python train.py --num_hidden_layers=13 --num_key_value_heads=2 --norm_place="pre" --norm_eps=1e-06 --learning_rate=0.00352 --lr_mult_o=1.3 --max_seq_len=2048 --doc_mask=false --max_steps=3637
Each number is 200 + 20 x the weight over its row's rms, rounded and kept within 0 to 999. Layers, rows and columns count from 0. The size before them is the row's rms in percent of the matrix's.

# up: layer 10 MLP up, 1280x384, rms 0.0801, rows 225-229, columns 0-95
# down: layer 10 MLP down (transposed), 1280x384, rms 0.0711, rows 225-229, columns 0-95
# gate: layer 10 MLP gate, 1280x384, rms 0.077, rows 226-229, columns 0-95
up225,096,223,163,192,215,194,188,214,226,218,205,170,202,182,196,162,203,189,154,234,204,218,182,199,168,184,212,196,165,190,211,203,201,242,179,158,215,179,192,214,183,214,181,194,231,185,181,178,171,182,262,226,209,182,201,201,179,211,199,212,219,171,213,183,197,202,183,207,228,218,224,197,186,219,218,209,231,185,190,206,224,181,198,218,191,220,211,201,180,194,207,199,215,194,177,206,212
down225,099,191,220,181,210,192,189,185,194,199,183,173,233,184,189,238,197,232,229,162,193,222,205,231,223,189,170,194,215,176,196,220,213,216,185,213,220,215,218,217,184,200,199,229,209,174,211,214,199,238,181,210,170,205,202,202,221,193,210,178,236,173,188,195,238,192,167,203,186,191,205,230,192,214,202,204,195,197,204,226,208,205,186,212,194,194,206,182,200,216,214,185,188,233,181,195,184
gate226,098,199,184,210,247,154,218,192,224,182,169,198,162,192,222,210,210,199,185,171,244,241,203,184,148,200,220,201,198,197,168,195,200,196,209,206,187,193,183,186,210,175,190,190,196,200,196,184,182,182,157,198,211,250,186,226,206,175,181,196,172,183,189,172,198,177,201,204,212,161,205,209,204,248,197,218,216,213,186,171,160,218,196,190,203,218,220,211,169,192,187,197,167,227,220,221,168
up226,098,170,217,181,196,200,191,211,166,161,202,204,189,166,161,214,241,203,217,212,200,241,207,221,193,206,211,197,189,215,192,189,178,229,227,198,224,204,221,194,227,212,188,232,212,190,196,213,224,216,212,205,163,223,201,191,191,224,185,210,208,194,207,196,178,210,239,214,276,192,194,178,240,213,191,192,179,215,199,230,171,175,183,197,192,196,197,191,185,197,203,205,230,190,236,196,223
down226,102,186,212,212,212,212,191,235,195,202,222,145,209,187,226,219,196,228,211,197,171,226,178,168,183,205,205,196,245,171,197,199,186,189,176,195,228,254,177,190,219,215,197,200,161,206,222,200,199,235,211,195,190,203,249,188,225,223,198,221,193,174,211,168,210,216,212,199,183,228,194,208,237,212,222,167,214,175,191,216,183,231,199,178,166,201,199,214,226,184,184,178,218,195,145,203,180
gate227,098,197,214,239,191,205,220,224,184,182,224,205,180,221,190,202,205,204,222,167,212,192,169,233,219,181,193,220,176,177,212,194,228,222,235,161,200,155,187,167,207,247,231,192,204,198,202,193,206,215,213,190,196,219,189,188,215,203,187,206,179,178,192,225,213,185,208,221,188,171,163,203,189,165,210,224,201,206,160,216,185,229,186,217,214,206,182,203,212,179,212,198,195,171,169,215,224
up227,097,177,194,187,226,157,185,187,177,208,218,208,223,177,171,215,208,183,251,184,189,188,173,203,205,228,219,227,211,197,215,237,208,236,189,210,207,194,180,156,216,204,239,180,184,185,223,248,186,189,218,221,197,217,228,173,222,231,212,187,185,218,189,201,217,199,202,210,190,178,179,207,234,200,154,192,169,161,202,180,197,198,219,218,204,214,181,205,229,210,203,224,218,233,181,205,212
down227,100,191,202,203,246,187,190,233,143,214,204,223,222,236,158,193,199,222,162,182,173,204,171,197,183,209,182,193,192,208,189,218,205,201,231,232,202,211,194,191,183,193,202,185,213,215,187,193,183,217,215,223,151,178,225,175,199,195,202,235,233,200,250,195,218,192,212,184,198,184,235,153,209,188,209,199,167,186,189,191,184,239,223,207,177,203,208,214,202,223,204,185,189,163,165,172,201
gate228,101,211,183,189,234,168,229,198,192,176,209,232,206,207,194,159,220,198,202,200,155,180,184,199,175,173,190,216,214,201,207,194,185,156,217,199,215,209,223,228,215,159,165,191,196,235,183,193,156,215,206,210,205,186,196,221,196,212,186,219,216,206,187,197,172,212,201,209,224,208,190,221,175,189,163,204,214,169,203,186,210,178,171,199,204,220,221,212,182,203,239,162,188,235,158,181,239
up228,098,229,205,170,250,228,199,195,208,217,204,211,189,178,199,240,193,216,179,180,217,205,191,171,202,186,174,186,195,224,243,207,222,211,177,177,211,182,236,214,197,203,179,185,218,218,199,211,176,194,198,188,206,226,212,213,195,177,202,231,188,203,190,164,164,188,224,208,196,199,212,210,174,208,226,221,199,211,199,214,173,201,219,196,169,214,197,198,222,150,232,202,160,204,188,180,183
down228,102,196,202,195,196,187,175,186,198,187,173,198,202,230,202,213,210,206,173,190,229,229,224,209,189,209,221,197,206,219,244,188,197,213,181,217,222,206,190,174,197,190,202,227,168,206,207,204,198,220,163,196,189,211,190,215,234,200,191,186,220,214,230,218,228,169,191,211,202,189,177,179,202,229,186,217,183,224,177,247,166,212,192,198,213,204,175,218,180,209,210,193,178,187,199,196,218
gate229,094,234,197,176,207,235,188,206,212,220,231,200,217,199,203,194,223,184,229,201,132,247,218,211,182,162,185,186,192,182,191,186,201,203,200,209,189,196,220,223,179,210,210,189,200,230,214,203,157,202,184,219,208,185,204,184,222,214,201,206,207,183,209,193,175,195,213,225,206,180,199,209,169,187,232,199,241,237,197,210,210,196,163,201,225,238,191,202,179,175,212,214,210,211,239,167,165
up229,099,199,195,182,208,200,171,192,208,190,198,158,185,200,188,176,179,208,231,180,189,201,207,186,203,174,223,222,240,205,233,216,203,182,188,199,233,189,240,190,228,205,224,223,204,194,202,210,236,203,226,214,163,199,226,198,217,150,239,217,210,219,191,222,219,212,219,197,197,198,210,188,225,186,184,196,187,192,203,211,211,192,268,177,180,176,204,191,238,212,210,195,206,189,194,198,167
down229,101,243,201,214,218,203,190,159,184,211,188,190,183,197,178,171,212,166,189,194,209,197,198,224,194,202,196,210,181,182,213,174,203,172,207,190,207,193,144,208,209,192,192,192,210,215,224,177,208,180,226,214,209,149,221,196,177,184,221,213,186,191,190,217,183,192,162,248,191,240,177,192,158,181,207,199,185,193,203,182,202,186,225,227,148,190,213,215,231,184,206,166,163,200,186,203,189